Part of a small language model's weights.
Size: 9 layers, width 512, 8 heads of 64, MLP 2048 tanh GELU, vocabulary 16384, 37M parameters.
Architecture: learned and rotary positions, biases.
Training: a variant of Muon for these matrices, 1963M tokens, 7489 steps.
Each number is 128 + 24 x the weight over its row's rms, rounded and kept within 0 to 255. Layers, rows and columns count from 0. The size above them is the row's rms in percent of the matrix's.

# layer 4 attention query, 512x512, rms 0.0659, rows 0-26, columns 0-127
size [ 45  48  48  50  49  52  50  53  54  48  48  54  49  57  57  54  62  55  53  67  57  65  55  67  62  75  73]
[[117 133 104 104 153 110  97 111 110 102 184  95 124 125 132  74 176 130 147 151  92 152 131 102 184 126 120 124 138 131 128  91 114 138 129 115 152 114 185 120 103 165 135  82 144 135  91 109  79 133 123 119 121 164 124  90 109 204 144 134 128 123 157 154 160 118 130 147 101  92 153 106 141 128 102 139  76 136  89 156 173  81 107  76 131 109 117 131 170  88 136 146 126 105 110 150 140 114  93 135 145 102 125 146 176 141 162 125 161 140 128 172 134 131 143 130 145 114 119 122 122 105  94 149 131 123 166  68]
 [128 178 128  88 143 126 110 138 132  77 133 130 155 130 137 143 125 126 123 164 115 155 134 134 113 101 155  95 128 114 124 134 104 173 113 164 163 131 126 153 169 143 132 132 108 102 111 134 150 100 117  76 130 106 163  88 102 117 145 146 108 144 142 161 144 141 101 139 123 133 171 144 110 141 124 149 131  98  99 136  73 142 133  99 119 150 128 105 145  90 156  99 153 128 128 132 129 136 131 134  97 158 164 145 119 128 148 121 132 131  97 124 130 122  93 130 140 105 109  46 136 103 107 118 139 116  96  89]
 [131 143 126 157 111 139 125 120 109 201 110 147 106 173 109 138 151 109 118 146 138 158 107 130 117 110 129 159 113 107 126 132 122 106 149 119 132 112 154 116  92 162 113 117 134 131 160 130  96 116 102 138 125 152 159 121 108 100 106 122 114 125 125 124 115 124 139 126 172 146 156 111 100 166 140 136 108 132 156  93 127  87 130 140 119 160 124 134 110 144 146  94  91 121 121 157 112 152 114 127 126 110 124 110 158 147 112 156 131 125 108 140 118  92  93 155 149 157 103 144 122 183 129 105 119 190 120 140]
 [114 128 143 132 170 138 135 166 155  70 146 129 158 137  97 110  98 148 141 189 156 121 136 103 131 120 118 130 122 106 159 147 100 131  81  90 114 133  81 113 135 170 151 142 130 164  89 114  98 164  99 116 152 139  92 108 109 175 142 184 104 124 116 153  98 113 148 136  93  97 150 118 161 164 146 117 106 106 133 133 129 157 144  88 109 153  73 128 127 120  99 123 141  99 129  88 113 133 123 107 136 130 129 105 155 147 121 146 126 102 151 150 126 151 178 168 137  79 121  77 158 119 107 141 126 134 175 148]
 [131 138 142 139 126 111 109 149 102 137 105 106 119  89 114 107 130 144  95 104 106 118 182 164 131 156 139 148 158 128 118 173 122 107 115 127 132 144 130 118 126 158  95 142 151 139 141 138 133 127 142 209 121 150 147 102 172  85 104 120 144 136 120 150 115 116 124  97 130 120 119 143 121 172 119 106 106 128 113 189 144 105 133 142 127 134  95 147 153  87 145 108 132 121 144 154 147 121 109 128 108 117 113 151 117 109 117 126  93 125 161 151  80 136 156 102 120 134 114 124 157 105 104 114  81 123 138 126]
 [131 144 107 113 165 118 154 157 152 121 149 107 119 121 105  89  97 125 151 151 107 142 136 140 102 128 142 105 152 141 137  82  91 134  69 108 145 155  99 130 116 124 118 116 142 122 105 103 181 151  65  91 157 116 173 129  82 152 141 126 122 121 105 165 127 144 116 139 126 127 159 148 140 143 160 133 112 109 114 145  68 180 174  65  82 135 102 156 112 103  96 120 129 120 107 187 140 104 120 117 135 135 145 134 168 156 150 137 111 125  84 151 115 163 117 165 143 129 114  85 157 125 135 167 114 145 102 122]
 [172 109  71 144 135 131  97 135 190 137 129 103 145 129 163 143 132  74 120 112  64  99  76 107 128 161 119 109 127 158 118  87 165 147 151 109 186 120 145 113 108 137 126 147 104  87 172 104  80 172 140  99 111 125  76 155 170 140 176 107 183 148 154 119 172 126 119 135 122 113 122  85 151 150 103  98 134 139 102 168 140 116 133  99 149 127 135 126 132 120 101 147 150 128  77  93 134  89 146 146 133 131 161 128  94 150 124  94 108 148 136 105 130  92 134 101 127 154 127 117 131 129 119 161 106 142 110 150]
 [165 135 160 131 110  81  78 153 139 129 134 147 174 153 126 157 140 130  95 123 117 132 142 119 127 120 127 175 163 137  93 105 140 119 156 151 144 103 142 129  89 108 114 134  86 114 109 142 119 134 132 118  93 138 105 105 156 114 135 102 151 143 129 112 111 107 101 161 168 133 150 149 104 115  93 114 128 131 182 150 126 113 108 165 163 115 197  89 156  69 180 131 112 111  96 104 122 151 159 135 156 199 138 146 114 156 110 113 122 131 158  97 134 138 123 118 137 124 139 149  40 130 146  99  95 135 142 102]
 [131 108 151 155  88 113  71 162 146 127 126 146 121 126 114 142 144 133 120 125 107 122 109 107 122 172 114 152 163 120 154 108 133 108 171 137  89 113 132  80  88 131 100 145 126 145 173 117 118  75 146 133 114 138 115 139 176 113 134  98 134 109 133 119 148 133 137 109 138 133  96 147 111 161 119 120 128 132 141 141 170 125  95 155 154 101 152 139 135 143 163 136 125 124  88 113 169 112 151 130 150 140 164 119 117 119  91 106 103 113 149  70 106 123  99  98 119 131 136 171 125 151 109 126 135 123 133 111]
 [123 101 125 116 102  98 105 135 128 146 105 185 122 126 121 152 112 138  92 117 100 139 143 140 102 156 113 151 120 142 112 178 122 115 163 143 137 130  89 150  87 110  93 166  74 144 129 127 180 115 135 169 101 140 126 127 184 107 101 115 190 130 138 128 133  83 101 106 145 129 130  87 127 128  87  92 143 150 144 131 144  87  88 130 170 134 170 113 160 160 111 136 122 178 149  91 146 126 137 109 100 117 146 150 134 134  72 141 141 118 162 129 112 107 114 142 114 124 135 163 122 129 134  93 122 194 140 128]
 [148 131 163 107 144 133 119 154 160 127  94 128 109 125 134 155 142 102 162 148 135 116  62 112 145 138 125 140  94 135 161 115 116  97 153  95 166 143 142 139 143 127 140 102 128 109 142 113  97 119 172 114 140 100 114  84 104 141 183 186 159 160 119 109 119 123 149 104  90 101 103 132 162 129 134 148 188 125 115 106 138 134 180 150 109 129 130 107 131 126 162 120 131 163  97  72 103  81 103 156 139 113 112  91 153 135 153 115  97 136 124 126 128 101 137  99 120 126 140 136 138 128 171 136 129 112  91 134]
 [160  94 136 153 139  97 107 145 111 158 161 155 138 114 140 167 101 134 137 118 125 119 142 118 135 160 103 132 145 121 123 162 146 150 159  97 116 131  83 145 105 112 116  95  88 139 173 105 106 142 149 157 110 156 114 118 152 130 133 116 185 119 147  95 174 119 152  99 120  95 109 135  93 145 103 141 108 144 138 132 152  70 125 143 113 178 142 109 113 131 141 110 125 135  90 102 142  87 115 133 141 149 148 127 101 126 117  95 102 153 175 122 154 119 142  85 145 151 138 184  74 121 142 139 134 117 129 110]
 [142  99 113 131 129  81  94 139 150 162 147 157 155 111  93 146 140 144 142 139  80 124 136 127 137 130  85 143 161 111  80 116 122 129 131 141 129  93  91 120 114  97 131 149 102 140 146  94 161 160 125 171  85 151 113 130 127 139  97 119 120  87 138 126  98 131 129 126 175 147 165 128  77  80 105 156  93 153 152 152 132  91 121 128 151 167 104 126 101  93 159 119 134 116  83 162 131 128 150 131 112 179 120 134  96 136 125 106 149 113 161 126 145 148 142 148 146 142 122 175 111 107 129 115 108 159 138  73]
 [ 98 120 123 135 113 159 173 104 110  86 124 110 117 157 103  94 107 160 135 166 142  79 150 153 106 125 148 133 127 154 117  90 114 151  79 136 124 114 132 158 108 135 132 120 145 146  96 112 159 160  87 140 148 115 119 132  98 118  99 108  83  95 103 122  74 172 137 171 147 149 150 113 147 109 128 110 124 118 133 136 105 139 123 110 146 161 113 131 146  90  95 167 128 138 140 138 139 153 109 133  62 114 126 152 110 139 109 151 156 117 133 101 125 139  83 209 133  89 114 101 142 153  95 132 124 170 158 171]
 [109 131 132 126 154 157 160 126 108  91 121  83 106 105 132  81 115 167 161 143 151 127 132 168 107  82 172 123  93 122 145  95 134 111  94 150 104  81 142 115 127 116 158 129 164 131 126 140 137 145  87 110 159 137 148 135 104 132 101 119 121 114 116 140 104 122 121 159 130 169 142 124 175 118 129 127 148 100 119 124 110 154 134 143 121 120 114 147 126 117  93 119 132 144 129 178 152 159 134 124  98 104 163 152 156 176 117 166 155 131  93 142  71 134 120 195 137  93 105  75 155 125 104 119 118 163 145 173]
 [115 132 154 112 140 137 129 115 163 117  98 124 118 155 189 116 108  81 123 146 128 128 123 135 118 142 145 130  98  93 129 132 152  93 154 130 146 111 183 110 131 147 132 118 109 131 121 164  99 110 164  76 172 125 134 121 113 131 165 120 137 137 113 112 144 107 118  66  78 115 129 103 129 131 125 126 148 121 116 108 146 170 180 148 131  99 110  96 135 138 134 136 129 141 143 133 109 124 118 137 134 125 169  91 186 139 113 117  92 152 109  92 134 118 124 113 105 129 111 148 127 158 133 133 114 108  97 165]
 [147 103 128 121 114 154 146 147 111 135 143 116 156 116  95 133 133 166 148 105 110 128 145 119 106 133 108 150 135 129 106 112 144 140 116 141 105 118 114 122 123 120 124 108 160 124 108  79 128 158 111 176 127 145 106 160 144 146 131 116 152  89 126 141 108 124 154 191 176 145 117 107  96  77  84 142 103 128 137 140 103  84 131 132 115 148 155 137 114 120 116 121 134 113 116 127 116 120 141 163 115 173 113 167 138 113 106 122 135 125 148 127 110 150 156 154 141 159 134 126 141 114 123 100 142 142 179 115]
 [ 97  85 156 132 160 195 157 145 141  74 118 105 125 112 183 135  94 133 135 140 155 138 142 163  96 110 147 166 118 166 128  78 124 112 109 171 103 107 155 131 127  96 194 121 118 140 148 123 124 138  81  90 153 139 100 142  91 132 114 114 121  87 159 130 106  88 132 166 103 130 128 137 122 125 123 149 122 104 125 140 131 130 161 131 132 145 139 126 149 138 104 182 136 121 126 120 139 156 110 121  94 116 154 168 118 145 108 147 123 128 114  99  87 153  97 169 186  73 141 168 132 149 146 130 115 138 126 182]
 [132 161 100 130 101  74  97 113 156 145  96 131 111 171 149 146 147  90 111 137 120 122 110 135 121 109 148 115 111 116 125 163 180 106 121 105 182 146 135 150 133 158  87 132 124  96 116 111 140 125 161 115 134  69 123 147 121 141 140 143 118 148 107 125 145 153 107 124  73 114 129 112 172 112 121 104 149 117 108 111 141 120 149 127 146 110 106 139 126 132 128 128 153 170 112 100 105 123 125 143 131  95 123  78 118 134 127 116 108 110 134 107 156 115 146  88  95 149 135 135 145  92 132 149 132 113  82 108]
 [143  99 120 161 110 123 101 134 112 147 160 121 147 139 119 150 146 119 146 102 100 149 153  99 115 137  89 139 124 130 120 111 155 141 117 127 114 151 111 103 120 122 130 101 144 106 111 120 142 154 119 182 123 111 118 149 149 120 109 138 155 113 126 147 128 156 155 157 180 119 116 113  65 102  74 129 115 151 140 141  99  68 128 120 107 147 152 146  96 109 129 127 147 100 105 109 129 109 123 145 134 136 103 171 145 112 112 111 134 134 124 154 157 148 150  97 161 156 154 122 134 128 146 126 142 122 147  89]
 [108 102  81 129 144 200 145 129 113 136 114 109 119 124 154  98  98 146 143 108 199 120 117 188 107 109 159 129  98 100 142 117 112 147 134 127  87 102 160 128 128 163 135 150 137 132  96 150 133 142 103  89 119 165 160 125 128 136 115  91 131 141 154 171 121 103 129 121 112 120 159 146 176 121 128 139 102  61 152 101 106 139 143 129 160  90 104 117 108 137 103 140 104 103 108 160 185 176 117 111 132 110 140 130 141 158 130 139 141 142 131 107  53 109 120 162 141  99 147  96 149 108 109 129 141 141 116 161]
 [ 98 128 199 124 121 145 141 129 125  83 112 114 141 127 195 105 132 103 114 150 132 121 101 139 155 128 169 113 123 124 136 109 134 106 122 137 187 123 158 116 121 136 145 139 103 144 108 141  81 110 137  70 185  94 130 109  97 139 153 112  94 170 155  87 117 109 118 118 103 133 138 127 159 152 155 132 130 121 163  87 137 168 152 150 152 119 125  93 156 112 119 114 110 121 142 126 106 143 113 117 130 125 149 106 138 159 138 151 100 104 129 123 118  95 140 147 104 127 114 151 163 138 152 113 128 128  89 164]
 [115 152 137 144  95  81 130 164 153 134 137 185 143 129 101 103 126 141 130 123 146 108 141 139 115 160 136 136 124 106 125 144  83 140 131 137  85 114 125 114 140 151 120 163 145 150 124  83 129 141  98 103 153 149 158 129 139 166 121 113 118 127 153 129 157 128 137 153 125 118 116 159 154 157 102 128  89 101 167 153 182 176 150 105 121 108 137  85 116 141 136  98  95 142  85 187 102 154 143 141 177 112 100 137 110 129 120 111 153 108 153 153 106 125 126 140 133 128 136  98 121 117 135 135 140 136 180 141]
 [141 121 129  84 134 141 153 106 183 127  89 125 121 119 173 124 121  91 124 129 153 149 109 167 127 118 184 124 109 165 151 130  84 112 111 130 165 144 152  98 104 136 170 131 116 138 168 106 114 119 133  83 159  92 116 114 110 127 165 121  79 168 155  72 115 144  88 122  96 142 157 150 155 153 167 135 133 101 140 110 121 162 140 130 122 121 146  94 149 126 123 121 115 135 142 139 106 150 112 136 127 103 165  89 117 148 145 126  96 112 138 138 114  77 113 173  97  85 128 129 146 151 118 148 112 123  80 132]
 [129 116 141 131 146 169 115 153 140 110  69 119 112 130 126 137  98 115 126 122  96 113 123 197 119 115 157 136 114 131 140 103 113 129  70 146 161 105 117 100 135 123 142 155 125 155 124 107 129 134 147 107 134 130 118 134 156 106 150 112 117 166 148 134 157 112 154 145 136 150 196 108 171 164 144 121 120  97 139 144 132 150 131 138  87 145 117  87 132 160 122 127 116 144 142 116 143 121 148 149 154 131 114  84 138 123 120 114 142 104 141 109  95 100 141 160 125  83 152 133 136 151 134 134 146 102 134 142]
 [152 135 124 100 155 169 108 135 176  76 121  96 127 128 131 145 114 100 160 120  98 145 113 164 114 115 152 128  95 122 103 106 143  87 149 150 189 175 135 131 123 117 172 118  87 107 138 128 119 121 143 120 147 125  82 123  95 132 100  97 119 169 141 108  87  91 108 133 121 153 122  93 132 139 147 133 113 160 100 143  97 153 104 116 129  91  98 112 157 138 112 127 163 126 139  54 125 142 136 129 111 109 130 135 145 121 139 147 101 129 138  90 110 140  98 145 108  91 136 166 153 145 137 138 127 104  70 134]
 [132 163 103 116 116 117  98 137 142 128 149 138 146 116 101 133 161 118 161 155  90 129 173 131 112 167 112 147 134 131 116 141 158 132 104 113 102 144 107 111 111  98 108 134 128 118 108  81 141 143 158 187 112 112 118 166 160 132 117 149 112 113  93 142 170 181 185 148 146 122 145 108 108 125  67 125 116 145 105 205 156  92 112 129 135 156 100 149 107 126 126  99 147 164  91  91  93 136 157 162 117 112 115 132 146  85 132 101 150 107 123 148 168 158 160 115 161 134 119 108 108 141 146 141 138 114 159 110]]
# layer 4 attention key, 512x512, rms 0.0678, rows 0-26, columns 0-127
size [ 44  46  45  45  46  49  46  48  49  51  47  46  47  51  50  50  48  51  52  53  55  52  67  57  76  58  72]
[[120  77 101 125 108 145 111 123 137 118 118 102 142 126 126 166 113 143 158 125 128 134 107 149  94 141 130  74 107 157 160 138 126 123 136 117 115 116  76 185 140 113 157  94 118 108 186 115 151 118 133 131 161 118 130 127 148 105 113 159 123  92 129 104 122 165 156 110 109 179 125 172 148 116 166 138 168 149 189 100 137 136 140 140  99 164 150 113 116 153 131 118 139 139 127 113 106 129 139 108 127 133 113 124 128 123 141 119 142 150 112  83 125 109  74 131 129 154 118 138 153 152 153  94 129 103 128 119]
 [122 117 109 116 112 118 128 127 146 141 135 136 111 130 168 111 105 135 122  77 125 144 108 146 132 166 105 166 127 159 141  88 157 137 134 111 128 109 130 118  78 148 149 169 178 150 110 112 117 123 128 214 144 144 105 129 109 117 129 125 140 141 102 106 121 135 137 122 117 140  64 110 146 122 130 102 119 146 161  72 126 106 115 114 153  84 110 112 113 162 127 163 105 149 132 161 155 117 125 172 111 111 127  71 122 134 151 132 159  88 110 139 141 165 141 166 110 152 125 151 107 119 123 151 121 124 130 126]
 [ 99 123 144 140 161 145 149  96 137 112 129 100 170  90 119 137 112 122 147  97 110  95 145 112 121  92 128 103 139 137 128 154 159 149 150 128 137  93 109 173 147 128 149 121 121 109 134 130 159 125 144 109 148 107 151 116 112 111  98 112 127 116 125 172 111 155 149 101 105 138 120 175 133 147 150 101 137 141 111 115 110 154 122 159 107 145 156 166 140 157 160 144 148 124 102 132 141 137 115 132 130 103 148 162 109 105 151  93 170 136 106 118 133 119 124 110  95 120 122 148 145 129 145 105 117 128 116  68]
 [153 108  90 109  94 177  91  88 111 151 151 102  98 109 148 109 136 159 173 114 150 137 126 104 122 147 135 116 129 151 122 134 160 126 157 143 150 138 123 123 137 133 130 141 149 104 142  90 121 147 169 112 129 137 102 163 140  91 158 153 181 121  91  96 170 175 119 124 142 135 119 111 106  93 139 137  93 127 159 135 161 126 149 133 130 117 163 175  87 165 137 151 119  99 119 173 156 116 124 160 145 113 130 123 103 115 136 108 147 133 137 137 161  92  77  77 139 149 122 120 109 134 137 142 134  90 139 152]
 [149 154 138 151  91 156 168  95 152 141 136 169 161 151 150 154 159 151 122  93 142 131 131 136  89 139 158  99 128 146 137 113 150 113 147 116  90 141 123 152 172 105 141  97 131 135 153 100 111 129 105  84 133 151 115 168 138 106 142 161 118 112 120 133 183 175 140 124  89 143 129 115 132 151 155 132 116 116 152  98 156 129 147 116 137 143 155 110  91 183 100 144 149 114 125 143 151 129 116 104 169 145 160  94 103 101 184  90 117 164 128 181 129 101 119 100 127 137  81 150 127 123 158 121 128 141 144 126]
 [125 100 127 140 106 147  76 152 120 136 119 133  87 128 145 133 117 210 142 100 152  89 112 116 130 192 133 130 147 161 128 106 146 132 111 176 149 103 151 167 142 101 142 132 127 121 146 103  90 137 162 197 152 147 124 107 148 139 102 134 137 115 116 129 127 158 117 110 146 140  96 130 119 139  81 139 151 110 148 125 136 109 137 136 168 115 167 106 102 137 164 174 144 153  90 100 141 121 117 143 139  90 148 103  72 127 137 129 142  84 118 105 161 120 127 102 132 129 155 148  87 134 112 119 126 148 151 160]
 [ 97 133 100  97 148 131 156 128 129 127 118 129 125 134 135 116 121 102 108 197 113 152 144 123 129  99 130 175 136  64 147 134  73 142 122 137 136 136 128 132 137 139 141  81 108 150 126 194 135 110 164 125 102 127 125 107 116 123 142 164 117 142 114 138 102  75 135 121 134 129 150 105  80 127 142 141 129 131 131 132 117 146 125 112 120  92  81 136 125 145 108 104 126 124 177 166 165 141 155 153 109 137 112 152 126 127 112 134 115 165 141  95  86 138 115 124 118 108 161 125 119 134 104 127 143 134 132 132]
 [116  93 148 126 123 142 127  92 162 110 145 105 126  92 147 147 103  98 123 124 108 117 117 139 149 140 132  69 128 138 180 124 130 133 140 120 116 127  97 148 131 156 150  81 136 132 154 121 123 121 147 107 152 103 152 146 110 139 110 178  98  90 198 153 119 114 136 140 133 169  99 127 138  88 143 102 155 174 109 148 118 122 133 122 116 135 143 165  93 113 106 157 137 148 162 155 118  89 120 134  84  98 142  87 123 119  86 151 121 130 106 137 152 116 109 120 122 131 120 144 146 113 140 157 129 120 133 105]
 [ 98 149 155 130 145 159 175 114 126 163 134 136 128 109 105 114 132 101 141 139 124 117 148 140 138  77 106  98 149 117 114 126  93 139  91 117 168 139  89 134 139 136 126 127  99 125 146 121  93 120 141 114  97  86 136  90  93  93 160 174 115 152 138  99 145 143 155 107 136 103 141 181 135 108 147  88 146 148 135 106 112 115 139 125 103 196  83  79 130 135 125 133 140 131 185 120  97 117 110  85  85 146 129 158 156 135 122  86 150 134 137 105 170 126  96 149 137 140 118 120 125  93 153 152 119  81 131 161]
 [152  95  85 154 139 159 113  83 139 116 134  71 128 106 149 107 135 152 160 131 142 109 107 131 120 110 137  96 142 149 118 132 145 100 102 127 133 155 126 130 141 127 157 111 108 147 174 114 138 162  99 147 129 116 143 105 131 133 150 137  94  99 106 136 143 164 121 134 109 119 141 175 120 151 139 101 116 157 131 123 146 188 137 130  79 141 108 146 112  76 117 164 133 124 119 150 108 133  99 133 137 151 138 129 107 107 184 127 167 149 131 110 168 122 146  87 154 109 123 145 129 136 156 143 122 115 136 143]
 [112 146 131 153 154 151 155 162 108 136 184 136 136 108 101  96 126 108  97 154  91 133 159  89 160  91 111 134 159 109 127 113 111 129  99 109 166  99  90 124 124 166 144 117 124 125 166 189  92 126 124 101 110 108 174  88 119 140 122 120 111 152 163  91 143 161 124 135 176 107 134 143 113 130 140 108 134 140 109 121 117 158 114  87 104 142  80 137 175  97  72 103 119 122 146 143 119 149 159  90 133 166 178 144 153 123 111 160 124 128 126  90 175 126  99 137 137 117 106  88 118 179  94 149 119 132 120 150]
 [151 139 115 115 117 164 182 134 135 129  85  97 120 106 114 118 118 123 163  92 163  99 107 171  71 113 110 132  97 133 134  89 135 113  85 129 137 127 103 110 139 131 165 154  99 111 115 126 121 129 107 109 111 106 118 112 123 155 131 174 129 131 111 129 126 124 103 118 118 155 139 175 119 149 124 136 158 131 163 117 104 153 176 122  79  98 110 146 132 127 128 168 143  90 137 124 165 152  96 112 108 151  85 128 152  96 147 158 173 140 126 121 156 136 105 147 119  86 105 141 148 137  97 131 146 110 120 186]
 [152  98 119 115  95 153 138 155 123  97 120 111 133 150 153 151  89 151 144  89 168 159 137 175 123 182 165 115 131 158  86 138 165 141 102 163 129 120 163  93 136 120 150 117 136 127 120 114 129  94 138 130 156 123 117 142 151 135 141 148 117 145 114 134 140 169 112 178  86 146 130 135 153 178 134 137 145 124 112 118 144 147 106 140 124 100 173 151  76 146  85 141 153 173 140 153  98 135  67 120 101 129 126 123  96 123 113 150 139  94 138 101 110 105 134 165 141 146 111 147 153 121 103 130 117 126 132 157]
 [ 81 129 152  95 136 119 115 125 100 122 119 106 142 123 137 118 156 123  95 108 114 166 105 125 140 159 113 167 130 112 112 112 155 122 153 145 110 103 141  85 137 108 114 147 142 158 131 124 159 109 150 124 151 131 139 142 148 116 169 101 140 135 157 161  87  80 123 151 135 121  95 105 151 123 133 178  78 134 127 177 123 113 128 126 215  77 146 129 103 156 169 106 125 158 114 152 156 139 179 107 171  94 127 123 114 125 143 118  91 128 137 166  93 161 167 135 123 135 157 114 172 114 101  84 137 133  68  95]
 [ 97 121 122 126 133 131 127  99 111 140 147 175 126 139 114 144 146 118 130 132 101 127 121  84 121 167 132 136 139 118 132 138 109 119 174 130 136 107 131 135 133 140 124 133 157 127  97  92 129 112 129 134 123 156 125 137 127 116 129 132 127 129 135 134 107 131 140 100 131 104  56 124 135 155 156 174 109 105 166 161 138  90 105 119 171 127 124 146 171 119 134 128 137 104  98  89 185 117 198 121 169 127 137 158 106 132 147  98  98  87 107 177  90 145 100 124 117 134 161 151 148  88 121 129 139 125  74  64]
 [114 150 142 148 158 143 172 128 133 176  99 128 148  78 102 139 140 105 102 103  94 112 124  94 132  79 105 126 115 139 155 120 122 139 119 110 158 118  88 110 139  97 142 123 113 170 144 120 143 143 153 118  52 119 128 103 130 148 115 160 124 142 159  95 116  83 108  94 151 147  92 142  87 108 162  81 161 144 143 153 137 106 116 105 113 179  85 133 166  71 127 136 144  95 129  90 140 112 146 108 127 143 131 138 129 147  67 159 150 130 128 159 140 111  85 119 125 117 167 125 117 124 142 140 112 120 135 109]
 [125 156 162 112 131 125 109 129 111  95 113 137 101 168 171 106 139 183 157  94 132 131 113 141 124 158 151 131 156 130 118 118 109 128 116 125 121 110 118 132 118 124 148 122 135 138  73 102 184 157 132 151 163 150 132 107 160  99 169 143 122 150 104 179 114 127  97 122 128 106 148 140 146 176 127 135 107 169  84 147  82 176 143 123 148 121 168 129 121 131 140 103 113 145 136 158 131 143 117  91 132  97 149 134 115 126 171 120 130 127 112 168 127 136 135 137 153 103 129 164 150 136 128 101 126 166  61 137]
 [133 142 110 134 143 128 128  59  95 121 123 125 130 146  87 157 145 138  98 132  98 145 134  87 136 113  75 123 126 132 124 164 129 114 153 116 130 151 135 125  89 105 155 153 139 122 128 148 139 138 148 171 135 146 111 135 165 132 126 145 144 151 127 136 139 147 147  91 145 157  82 146 136  89 150 130 114 116 160 142 144 113 101 127 158 127 128 114 106 136 167  76 138 119 120 130 141 110 134 102 148 132 134 138 109 162 154 142 142 119 153 163 145 133 143 126 121 154 157  97 169 129  98 119  85 128 105 113]
 [131 133 152 121 122 115 122 198 161 192 138 124 119 134 120  95 114 109 164 123 129 124 172 123 155 111 149 132  89 124 156 116 122 121  91 109 153 124 134 124 129 136 132 139  96 144 159 141 137 169 105 105 151  83 173 119 128 145 134 138 147 128 180 133 131 111 109 136 145 138 163  92 126 110 108  97 151 131 117 126 139 133 140 125  82 131 102 162 160 110 110 148 122 124 156 134 141 127 126 144 140 106  92 149 147  95  80 110 112 150 131  93 150 113 134 135  90 120  92 156 108 131 153 152 140  88 137 171]
 [118 136 141 113 132 155 131  88 108 110 106 154  92 148 145 112 116 175 125  98 158 125 155 173 130 130 133 132 150 129 109 132 117 142 113 146 107 145 111 135 146 114 135 117 135 146 136 115 154 129 125 127 168 148 112 120 124 119 154 147  98 114  79 156 168 112  98 169  77 168 153  90 142 136 153 139 131 122  79 125 157 175 138 134 147  94 151  82 124 177 124 179 118 149 171 160 113 155  79 100 127 117 150 128 109 136 150 127 123 151 126 130 101 126 163 147 134  78  81 143 153 159 123  89 122 147 108 181]
 [116 131 127 119 108  87 128 119  99 177  80 181 101 115 118 138 158 127  97  93  97 129 137 126 139 123 119 151 120 121 140 134 100 132 156 107 168 120 137 152 109  93 122 136 147 128 167 119 104 102 123 132 107 163 109 127 150 129 143 148 144 146 147 142  99 107 112 102 118 167  84 138 139  80 137 118 144 135  93 161 143 130 101 126 163 169 128 124 141 167 184 112 127 107 135 112 138 109 153 141 133 118 164 135  63 133 138 128 110 123 121 146 140 126 116 103  74 129 138 129 160 129 124 137 108 123  80 112]
 [154 130  81 120 124 124 155 128 147 149 139 137  95 104  94 114 121 143 133 114  90 142  96 118  96 114 137 137 142 132 121 155 107 117 125 106 138 113 143 150 137 118 166 110 111 104 162 159  96 135 118 141  63 119 134  95 139 105 122 100 157 116 152  83 132 121 124 152 125 149 106 171 125 104 167 102 108 105 142 103 111 130 101  96  67 165 112 130 115 121  85 150 124 115 160 128 141 122  95 110 108 144 114 121 120 172  89 104 134 166 142  73 165 134  84 133 128 151 148 135 124 121 135 167 128 120 160 132]
 [ 88 148 157 100 162 119 112 110  81  98 106 115 137 136 112 113 154  86 118 166 108 133 144 100 176 100 157 130 155  97 123 114 150 142 164  98 135 119 137 157 148 166 129 182 108 107  87 174 149 134 171 127 131 119  84 150 115 180 133 168 112 135 165 110 122 139 130 109 145  85  86 122 100  75 121 126 108 134 141 123 105 113 119 108 172 106 113 136 161 128 146 140 107 115 138  85 139 141 149 119 125 125 122 138 146 111 121 155 125 115 133 153  68 154  77 123 112 147 160 101 144  88 127 126  90 131  76 121]
 [ 92 146 165  97 114  76 132 190  79 139 126 119 121 100 134 133 185 135 132 120  99  93 130 124 150  94 121 142  80 122 147  97 101 173 149 103 177 133 133 151 164  87 127 126 105 116 134 128 101  91  98 158  94 147 123 135 109 154 129 115 163 145 173 100 122 128 139 155 132  97 119 107  86  97 125 155 126 133 160 145 108 139 151 118 149 152 141  99 168 170 153 113 156 105 142 131 150 126 119 113 154 119 148 174 118 147 155 133 156 139 124 133 131 156 107 118 150 164 180 131  97 127 133 130 105  94 122 172]
 [122 152 138 143 139 156 138 124 125 114 134  88 146 137 154 119 149  93 100 166 131 119 148  93 124 108 176 125 136 120 114 122 105  98 175  96 132  93 157 156 109 144 152 164 126 141 125 159 110 153 148 145 146 134 103 114 139 176 130 148 127 115 166 135 108 138  95  73 158 104  99 152  99  77 153 135 134 154 158  95  96  93 112 136 151 147  86 150 169  87 135 161 130  99  95 107 142 128 122 113 123 121 155 138 145 111 136 129 133 128 127 166  73 150  75 152  87 113 125  95 145 102  98 197  81 121  71 123]
 [126 118 136 139 106  98 159 158  58 157 126 116 151 111 142 110 162 168 119 133 144 119 117 157 179 126 106 153 138 133 151 144 107 139  85 117 151 176 128 112 119 121 129 133 145 127 115 144 170 121 159 150 120 122 101 108 108 130 166 118 120 155 140  88 112 120 146 141 113 117 149 134  82 128 146 101 106 110 167  98 135 107 165 114 111 154 122  64 120 149 156 145 125  80 142 138 119 101 144 122 132 139  96 107 145 198 101 109 130 111 137  93 113 140 138 153 152 145 119 141  81 128 125 114 104 112 130 124]
 [120 110 184 129 142  85 158  87  81 114 112 134 123 118 112 125 112 160 115 122  85 121 141 123 136 109 101 128 148 143 100 162 150 148 131 124 124 121 122 109 158  99  70 149 150 114  78 114 135  87 126  94 144 118 129 105 125 128 130 139 121 132 111 107 115 122 121 115 123 118 156 126 157 142 138 135 114 129 162 142 136 131 138 130 129 111 102 120 152 125 136 125  93 136 114 137  91 139 158 116 182  92 125 130 130 155 146 154 117 147 135 197 127 156 159 133 148 150 119 106 158 137 136  83 107 160 101 136]]